config = dict(
    init_std_qkv=0.0418,
    grad_clip=0.5,
    warmup_steps=458,
    schedule='wsd',
    doc_mask=True,
)
Each number is 128 + 32 x the weight over its row's rms, rounded and kept within 0 to 255. Layers, rows and columns count from 0. Numbers have three digits each. The size before them is the row's rms in percent of the matrix's.

# layer 11 MLP down (transposed), 1280x160, rms 0.0929, rows 1147-1279, columns 0-31
112:131158152129084130163158181106150118127123129149131110097123149128148112155194143090086154150129
095:130052066122134123112136117145105103128104155148148103121125110105140134163129126142198217197119
101:144115140141151079051073102167163088147121061155146173130144146129190175120135111076149093088179
106:175104139111131132125107121161131117146080106163116081137173151174181062161143140118079089117183
073:128108111115129201102141106115146113152179121115108132163084144134102125153085100122098157028133
082:102124140111145176147146107137205102109198168070135090140200074077127184152133108146152134050159
124:135149126165186133178105168160146082106119072164127106111146124096112099134142074071131137087130
096:128032141105139122188128149110183148116112112128119181141130118117212145134142138078148122095173
093:111079102184181107197136176149113160165134117167127144169158166155171133134096139103095146075139
119:150084141141074100141117131117129152133169123145218097098122165159123157093113098125120144148161
094:100155123181121083098147081085115077128191115143207101117142100087146117197191141139117160161112
088:182128130131109066142143101126114121098133126141150078131142098140084155104121105089156155108152
120:085120123151150108135058099176134103107175205118124138116130150114130145145118138052157151164149
104:113132119116158137143131064125117111158182101102078115151090117111087146117142153125123049135098
104:100123120138102134175137130133168149097113140101108170111178193124121072178130147079174087100134
120:136182053075117150103112165109106190091082140116113127126188167153119153187139104134154131089095
120:101132146105110055141098101166142170115181119146090143079093160129131122150140164090139112148147
110:087130117186079163088093182074126122116112103174158145117102125093088158126133096164158131100192
120:150169112097117107123124122102153092108093078177132122113151115137175185165185137079104124160173
088:093203139142185093106193139150113166156128120121143107051125078152121093143123098202121085141136
121:140104092087122120094120157171114104193127164144110176139122126117114150136195113177147133150164
109:128121120129173118100154085107158198112153085099117087094116175144099127170125125150150149162176
093:131167158108181180117100138139093117103109091114129054127090122133166163087080101067160148103168
100:119111175107106126112131078164122139170173131111124133093094192121099146103110165066082123160114
103:164093111130084143153146108147201184092157147104148133092143165106099103054102158097100129142089
102:148124126110128141178121138141096122127115151121147088132072132085156150127084156086118086110134
114:139155102061127094143138072112129082129093119192167123080118074128139175116131154133131130121141
131:089164102130140126131142177124171183162117126142123131143094143107142125154068161138053199159161
109:096159157098145185158087161122120134131124175076094121118089085088123127174100119112087148034096
100:087117145092154097158114091148126163120099148141120143095126108170091123147141124163138154106137
107:118077108096117091105098144158101108126186131061072107110167161155121155103154187108194167131188
077:095143150130109219130128056161101140159130096139154177170125113103082108127069123124114130160045
086:099175103147088098128099113116178131138179099058093100120185168132145086098158116137133132131141
126:085156136124137126117149178126078128092127164092110145132110137161098075086086127124132123159123
104:121097165117124076135116046153131102120180160110184184134120129112203204128115123140101076163182
089:132105094101124145139143153129100079146122126127148109127101255118163117170118095159093093111091
108:131145112100087121126129137171139118137110065130180131223123137144126152139108151092107134107105
117:141190096103087096157084125136117111177131110139127072145096099141146100148143114117084118071095
101:159135130148174177131113154126112138144216096115063107121058114180133143134112161060098127132173
072:093123108121116129081125115118156132169161130155093161099149104196098084126120130127101085179113
108:136096173135136076083116122093164142128177172108118134114166137125181109108095167078110149173116
072:077121126154134200115157101079099170179093100099161138197129147106142086114178122122120132086113
086:148115158102096135049092125191122156157139161126097128131183171151173062093102139148062168137116
079:099115142101135145101165117123103090103172128071169125150166087153179150119143097132134125108086
113:137096110148159167151111080113162113097107089113169133174156123093209149152144189150116094134037
111:189120118107137132107129100072166149098122160180169187147109113111137104120087141142093134123094
091:180177095115091121140143141125126081094127127178155128134153146090145170111164141113123173092157
068:157120131148114157074088135128126124156147150139159147119169058121118108103119124140093094166155
109:124143129136105107101174130122094096159109073163167118127138091171154114118066026183043129121156
093:129166185113129107105144107170134064116173110108099110147137023192086122145092118144133138163203
107:152092155136089126137099133114113072165143107088100138133069144109094093158111142121104093114177
098:076159134153153119182144139123144130142157092126132134111137132143146074153131113143063154112134
118:168034075141155136134146206127121182161090122114107127137142112099153155094067124149149118079167
106:108175137172071118076128103168137074106159136085128137078125108109146108122106110129171131142126
095:106148165143096130121138098154161153157120117137085155121088188189110109153192179127126143132115
096:172083117142126122098126091119139162163028172114135110145095098088183125115190112096119114153187
103:162091107121114137079179147112121113136126128103070134148100176113207083126148139147127144115127
099:108117140127149102106097094139113096128154110120153107112161146155105101110070125153113077182114
089:142122132134106121124121160107158132142131156086070110126088173161153145131193161057112088147105
081:122059102093144126120122142145137124123149134121134140093152118144171121192094034224126113130121
103:141142101161137137111135138102104163124075156142128170068127150132104105117136155125118115105127
102:105166083151183159139116168110081057116078103158128161159063189095137140093118121109187110065143
117:102165043109118098087079148103128137157132148149202104141112118142212064098135166133142133145152
114:134128047124124146123036163120143148112112151203146181088064121197113184102116145114114116150167
086:112159175126148073175127213134159157113097131130129085117101090106165116104113083193181073137096
083:124128111124158153087115100121105155157091084106130151150114074118139151161118143089117110128128
110:177094155110037110119120095111161069128162111136103088110137135130164174140132111141176077114220
112:140094196093123101071106098067146154149160119114126126149128061161077170067114119095149131143163
095:085183151108095142111131126154081137131144165162083170159181148153052058148176125131131134127121
115:105189144108146131101086138098074117138161128159144149129119093160144160107169120208143073163146
091:157070141125115145093133138098129124109186138121149175096173180139163118131179157100147122088141
116:118136170093129148084140124143155160121090124142120127143138177124136189084124110174092102130100
099:172100126196134121113147108109097129098114151183124166142189128123134147081140186062144128117137
084:133119088105162104082144113132132086141126113080132120135148163161132112145149098182183101118130
098:124110136112211127130106127080122085131136209104165147137182127124149082162115139140153151130097
095:138105160046104159100167162143121087149111166147138114127087137152237161110130157129158150096155
105:176169111053095106076139153095115106128134158121124094159139050134090189125106084141123094182094
106:152109102126132143156127180155097092086150106202097170149063113113112135121155165085167106115080
119:132080109151131146170117157112125047146085108127129147135138154124143198155088147103146077171157
092:104191143125081114142162108128116165098105135162161146140062158109137180117150128134140077171141
089:110121126164218135145108102178151101174149094141164172144075158150109153101145134105150143092099
103:136180110139074149078117173116089208160134163144128121124069092161131096126122080173166165076127
113:148151097138094164158075168085046136105117076139127075174147100136170123087160122096098152054133
112:144158164095194152136159138117149156132124060121143076105162163134100103117112106147121131115113
109:136046118102116167178134127092147094116117111149173068091109130090127123152152138149155120101172
103:086131236100133107117138127113115080219112181145112104148072161131105124139145168125070171089107
111:149109141183109173103118107197118074127195087096121096157172125116105066044190115098096115085197
092:109092104127143123110095146105130104121127115085056099206164119121142128089132146092138147109204
117:121180128108140108098092084200163136197150140117179159126085110120109067123120060135100131090081
112:109131124135123128140096101102133127098156126074107129133131107153137098115138094221089146082147
091:169182140117097123131181104182144079112160085134090063129170127063142143110131084122154122122149
066:122141110099183180093130072162096048175116217130102188110128083123144109119163138134043096128134
102:153177114092111107087206118088100168108128124081171125163152077107068132145129066119161129089118
108:215137098198145140129107045188117153134196137096122166115137150111118093104192102065132137108170
087:116101095154158199197080119113165152131100082137157082064152156150079090143147113105069148129182
108:089084129133155121119093124125132055148175152130122105075147191136083191115147139141076134179123
093:108085091141217113027152125122140152166140145110080120152141114180142131153132149110115118156135
101:139084119102065153121175109099146134134153176064120155085118148098099171153118067126189124075119
109:063116143163160141119111083098110130117156101155118128056159127095108072132110068133129136110079
084:106111136141115154147157122150172141164070178159137117105118117167095166119089092092106093065082
103:130132161099194169175136107073168143175099146140103179119130182091050101156104117175128104107120
105:135162168167156154116107201137138174106148188178178148084155048163141156103147099135115137085125
091:085195193133093151112119124138168142116116126166106101101147098148133129147103114102151193118140
110:151104118178125132116120120145119079148112068164125081127155096074104036199145125076119132168085
089:093168133162096177134042218141120109127142199123099089119136110128059155160112134156107179092107
097:136119104094115116122092163154121163117150105128120190165108081134081064147162164130148108120125
092:154084100072115124119130128155142175118207110088141155192084129135105150099102125081086186115084
103:182082143173114134139119128101099129130105102173090133128109112152195159124077155113128076123191
099:148096116112138104130141080115097139118096119169086140130135100133139185170189119134087175157169
084:120115188130122133169137111184098165101155108135164108165090127145104086123033135140128130144102
103:137128165120140136080127130162103113155185136133102145136099158215157099132149053135089120132139
093:151122107168109173150106141182143161096114175194116139118099125117114146106128115084126151171147
103:102135134157127160096123134146083149067082221164163121146117069111048135144105180128105148175147
100:140090091141140121151171177106154127116071137057166147105090123060087072165088121069143064117079
114:203159125107148115094156203109080119107167083176113165137049124177113155113101082114128130102148
079:131089130091142144070094083141116130164138128113149139148186100089126101125170183121147123146099
106:150115085118147117099154070138042166118127129146223113139107181174112150059170157111161109149142
102:139121086121131101142121127132163131133139105113154140154124087107144211076188138085113161128121
091:073134168109137094090157137082129062137127090171156109133124126111147120166088062124119166148112
125:102087131106091129118186124088124118131103072111157140110145053144146149156146109053161108169134
103:153113101129143074075135092180119159104135136139144137082105112186075167147102116098113127104172
089:097171078137107150094138145139118113152122128061187120123147146115163133124204172163131098186099
097:130153124129120132098152045102172110164086129137105115146114112130206182129117119134128120113157
091:111127104124122106153183165144102101179141091187156118073094084101146151150179092097146094150161
089:131106157191197075117115110090105123157131053113110081147100141150093129136137189107121132156105
086:154138174081145109178125106152103131080077068128163171137174118181169097190125123100110157127092
106:106109165134169156115131133126136147105116145142111130078105097158106030116141142110123153134196
108:137109120139139131167107125170112107163168108125156124078111148092067100134094099168143135132173
095:126139144126104059110115145140147161107109175080098122122108123164128099124136107080133128077100
072:180068148140093105173152080100156108093103093188185157105108119088115096144165103112095137137109
092:133117168177143115116103119141144190138153148130110143131122192144120144132220095083128107135183
100:139172121126188075157130125120159148143106073108137158142117141153125133147125167149105100113069
098:149042149120147108107171131153097125157157146149142130115106091102100097052122196136174177105103
# layer 11 MLP up, 1280x160, rms 0.0913, rows 1148-1279, columns 0-31
102:116141126188045100133128117131115102147098131138212146225129112120093070156169091120149122142098
101:144103083133124123159167082069150194079098127140099116163108080146136084121154119164146161126059
111:157103065156119072133084164100146112116142182145169085167136175179129096139126157163126074136117
074:118134125187103097103135115135153122099093088143185176177111141120131150073167052186141037074143
091:137126158125078168124125075115153194147112165158104148105128089078185078103109127129141196116067
111:095102089170135113111128084107151109117099124136085112151138149121160169092124142166156159192076
099:108165132121175125139130106121107081073129123101120098111154125151118082109083157188134183189111
096:126090128174077130106123102130183175123153084142146143163137138119125144169159127118171106193157
111:087162146141062137170165104109126143123062101100158201094105144120146077174114151149120169137101
095:099126070119126136122161103142178116130083119168164128132096140133118162093166112118161049180139
102:156086100171162156093137075121138104086114155119144087154101098099109119155103159127141116152117
111:057081123151173101093181173109180116113127162145137117142154132169135124129145157155135101112098
099:095121073128118094113064098103135141069159109163147107137164124137126155085107141150089133119168
106:094099130149153088135196127115110116113170085197092101140159096046150169086049138141120132129116
112:163164131132151146143141124098137088078139135155149122164191173191052175119101173098060116140150
112:065168141127104112138114146116146130122115151146143119085200100175180123095111150140124184088118
105:134122132184143113187160126107136123121131089113146149184144110124083139114133135112062194128110
113:160083116156133110128165064107170113213150133089108125157090157110148069099118137086144115140125
100:083124146113106106122078095151142083130149147113161138100140110157149138121170117112184139181134
111:127136146131158128176118124132101160089108148160136134113119152111068135092137099138112153132104
106:102152103129094134151133139135111053133153119143064181130151137081124041142113128140154116157097
098:085107092083149161128139125088104134140062104180162137133217127142149142177128161173192154172102
100:137118127125133131177124141089111162125094126160081156105151132096146139070154161179086140140102
101:155079149102135133145139102135115152112120115086115103073137155058144102160088103081184126140123
101:125175105154127097125132111124082111107173124165106095089147133095130028146122114146169132117079
116:151177077138154185140130150119096111102113115150125115068167154104101060182148080109062176175158
109:158130161096043141127150138091127149173190088104071177146140137099127127093141132113111076164116
099:137136152194134121165144108059147079105161156091109095141139177128140086166139108161097125069119
101:073081084129082137150153136120182187062115175086112170162089121157165102132117125181155082103138
105:093161090126119164088120119144171155113071112078145101111151130109128119161103121135159105170086
082:144037157155153103128104173113159135104122149107097094104120054148105157191097170192145112108172
093:167108144107095146137151106106131064153131156119081142099169114158124139074093152173144116118099
111:100110135151094141129126133128145157101151113170122114148135174114111147069144086106071115128119
102:175124124097108087136165080086155119130151150126123080175174103166136175148037192118111117179118
097:093155119138082086125116120156172172109074159126147141133122097097077119110120106116145114098074
100:125083126171124104143166103131124113133126110184128120137114159204144095188160131109129166116145
105:109108085141083097130067089110120099168120124122097166128123142152100112145156161163167139162098
099:167057112188139097154201133096136096145122204138065148125155141154118083084081121102131076104056
079:160154203143141114166134196124092122103123136117255106159138095122112144166097135131054146100146
113:139134142136130078122159087149121178090106156080041110129166109179127098083151125139069162120134
078:150164202175117074162136145102127129118097141135067143147144120062054136108141114153128132075130
092:099137086125105086082104114108168142127116118124152155145099074103082051145154132160044135131124
074:161129160156137127128115113077130175128131134142153143126170129157097140118133163088123179158081
108:098113115124136133146102124111127120117107156097131131124137154145114160135098115185038111138107
106:113161080091139111129133100143136179133119170153090041166137161109117123167147136111115052206113
099:093128146101146111180111085091094147155107083150087177100103139156095092057027110139163177103141
071:085140194163120126108140107129147076094150137126185159144124130124075159137144141161164170082104
105:153027145160123114160123071121205090133088200143121098097149130115096113109117127129104101167087
100:141125148115171065134153096102137112154135194159106088074117130138074087155134153131143197119097
104:123123124151097137171128056161151201126121114066073116186171131173104094109103118142122147113101
103:106104176087120166142166153092151124134168151150148109139144106127110119197133180130068125099148
115:092113053110108179209144111118114187102088125113169126100123170107130081109069147110118138142144
104:140103107192126153175115151122157113111094145179119135175187124086111110128093131129054147119164
097:175044183098095106087114111107121092128121173108141134158142139180163057165024140144160137159122
094:076136069159127110168177131136149091108133138108087077130132114068125104162144133136118099109167
100:124158078119153118175195096117111080154111162151072123173140160104097107125140174083053090174135
100:164116112161168133125107162111164086131158117137125117058112127126129121146194092131078116127148
092:162087159133150072144129121133119129174145082117097092110136162108106138111066175116162157157182
080:148116132183125111158118126121136149106160099197132086133127103143100202057153151092105194110100
099:178064047176169148142123135124129129118155137212136085151159110151099149105148151138114093123156
104:069127181130105158116180083110138096133146178141107062126114118095092128208167121173159137192165
100:141088187136092125141104119059111087155114146124114112165116161176140124142151172122177076144158
097:144136102099115207102105131105128146141166176128125046152151097163121115126140110132149140224122
089:137147069190122142110087119142159054124076095134156186156141097098113122171180115097135162130120
085:121139178145109056127149102118154117069146156201147145129118181125105123138089116175051128139079
109:096159083097119124100168079133141149120113228174054160104151161104129049080140142105127117136083
108:088095053198118126152164101178150186104120156188093142218107132108168062144078154185154065114118
095:127179110159118136095161119112154099126064144123084121153128127148156099113118116137092102120165
107:150142155164126143181171164078184099118085095136131201110160122158125166190131170122120130112088
090:129088144173115145095145093127158129101118075137107118217076161165089066147102120181154102122126
103:080152052089102140159136125140106140097124139146141180162130145154138166176164121136119160125068
102:121144087112149143104106120122129096114102082143159102118164154096088159150176142176082174155078
096:149155129129151148150123152094113120121107150144163103120158128074140255123131164166144117214156
091:101101088112153131132172128127122131138124140127072135138101131124085112165095131091127113077116
096:159163082102094104180101147096188134136116093119147143129150113115123125162164159130106120142121
108:111110084141088091151124094135118117131042124121080114245205203113092111109106151124110086152105
102:103134155143176120125148135150113121143076174103133093166171186207177084207144132091130140133116
113:123119145186131045137160106138162120129111188112086074147163148157127117092128137155134156189099
098:190055159188088169160077105099102157109095153136171151182151148156096132166107112134104163102134
097:114122111095060134129164095137161068153138168144114087152114143183112085193156138144161098140152
103:163143118193132091151128131099128062147084140186130119096151073082120135137084173175101120107105
117:099128140100131152135121125120132139097086139171088128149142126150091111143141160134148165144105
111:134104169121157178124153108092146144139090168130091129139109150143122151139119118139167154133108
107:113089139121132122168179153084129068156083094181182118142112105139130047157110075135051144147118
112:106146142137121166118135153122134072148143154157128144157125158105116111092097174120150092147133
108:136112152115055096128134079117139147146100125109098160185150162087106079105079183116166146147082
096:144158151168089118132137087101147164176091136134174125132121103108129069092129180107135123138112
113:112186182132148088112126055102123158146146181146152129140192097121124119152112147192124087200097
102:047110159110108144091186118096130138098117176101142131090126136175177109106091139175132130166135
094:090056187098119155157147112099093149118107159125134181083097126124110135123106149185081158102140
075:043109141111117077132143147128155177121118085123135081098160135164118124116148169179151134112089
101:099120151116185091075166123088148097116140053107083064104130121137126134135149122149127134166096
110:162117133067070121144114132088116064111175144138116126135159160094080122124183184120132144109153
094:082153153111129139080151135148093145105185110165107091107161169103139172129128218113102129165072
104:116161088142075162155176129095133150185086110131092087124140130078105090136110053125121104149156
095:088107064220146084143155110114117089094151110123143107133108163143085181156107117186134131141092
096:145106176080170060124094142083106072150156089178112174193166136157148132147054161103151130168135
109:158103078132087117140142121171163084107183103139197105103117116103128159118121134118106126118137
085:141122166143130129105178144081117181087096084131174088102112151169130102162138128131134099148115
109:108127171119094110148132119120155139104182141118119162085119110136094080139128138110142154137116
103:114162129055143129100106090114142137122138153137099104219223157055140082079158133182131096165074
099:146165163102158099167092121100134115098092109111135185106131184145152142163063117116116255162088
105:149148123144091061145100121095166096171122103152157114141107063130095098183111122110083134121134
093:145110141076120129189128158130089102104070143163113135034127094144108109110121114138115183169164
094:128089174131104119132120110095190111157133130181104083099102090150165131130096147097016115145137
095:106197154108131146137119056076153116125092124086117159143159115108104087153093131112173171163133
108:062208137133095140169117083101082155179137154099103132095148164131081036118108162117064133185112
102:050131071117077119136170159091097142078134131124055112130137118165094147118081163240178096105099
087:171110094118123139177131093116147100159066096124148166161128123168105105148157168089133131091126
104:127083130154148118103123197118179145105130133118134082088160149133112155073143153103103149160113
097:094106116144171075109125139099133125096193094174131093126169158062127174183103108120086136172066
099:096099085162118125102121057096088127144075168143094065110127149197162070127190171117058161177077
102:121141127094110062118109120094154150135098121086166125110184156127119166159155119116062111096032
110:098114172100100131147091093057126119107116138206086123107177131149124115074085107146106120167083
084:106076156092169122091106104073179148064120140169102091101131118114090165087136128144085119152088
099:110139082162073116140143118146105164114075167097146183154173170133164155117143145133147145095061
100:072170163097145189142134123102112129124130077100130143149154147092113150148158108184083151174073
094:144054184118125105171161116157125130159175145122099050115093125188111116148096150121130066163154
117:121115128112153107106101118069120091096173155108200139076145139082131138147145176054159096141060
098:098082087122119100159058097076133099108119167125157101112157191183141127121115156210196113127180
091:173118140183151078191099140105106086161128180176163178164125096191122139106066113117154147094152
092:171104185139132146125124135107121132078104125135223185120145172142077092176111102113129168121137
089:160141149139080128074107088122149131123122079133094111149133212112115135109116160112109119116127
092:152078163179065059159141141131102092163088111135160088147116102132133174134067119161127084112137
091:097079100163106131137097154086161141066112089169179128177108133154080139120134124069136151056082
103:164070132104122153170111148128088101155078151115101153160189137093060156088096148127139103069168
104:160143156179086143157170171118118061132112116170086100159098110156111111132115125174176140140135
104:179152123096094135136129145116098122135101102156130162096139147119124095142082120133143186121159
080:106148143110168134095106101162091101123134123076067105152131168147161145112071174131169106120105
094:102147073083126091164129164097104151145145127165134145054189120116086125173134148092152123164092
099:067117138134103163156143066133128131130171159129158110122115080135143118156088131083092172109081
103:099102120157144148129214093112165051188151146153124065147125139084101096154148148232158126175124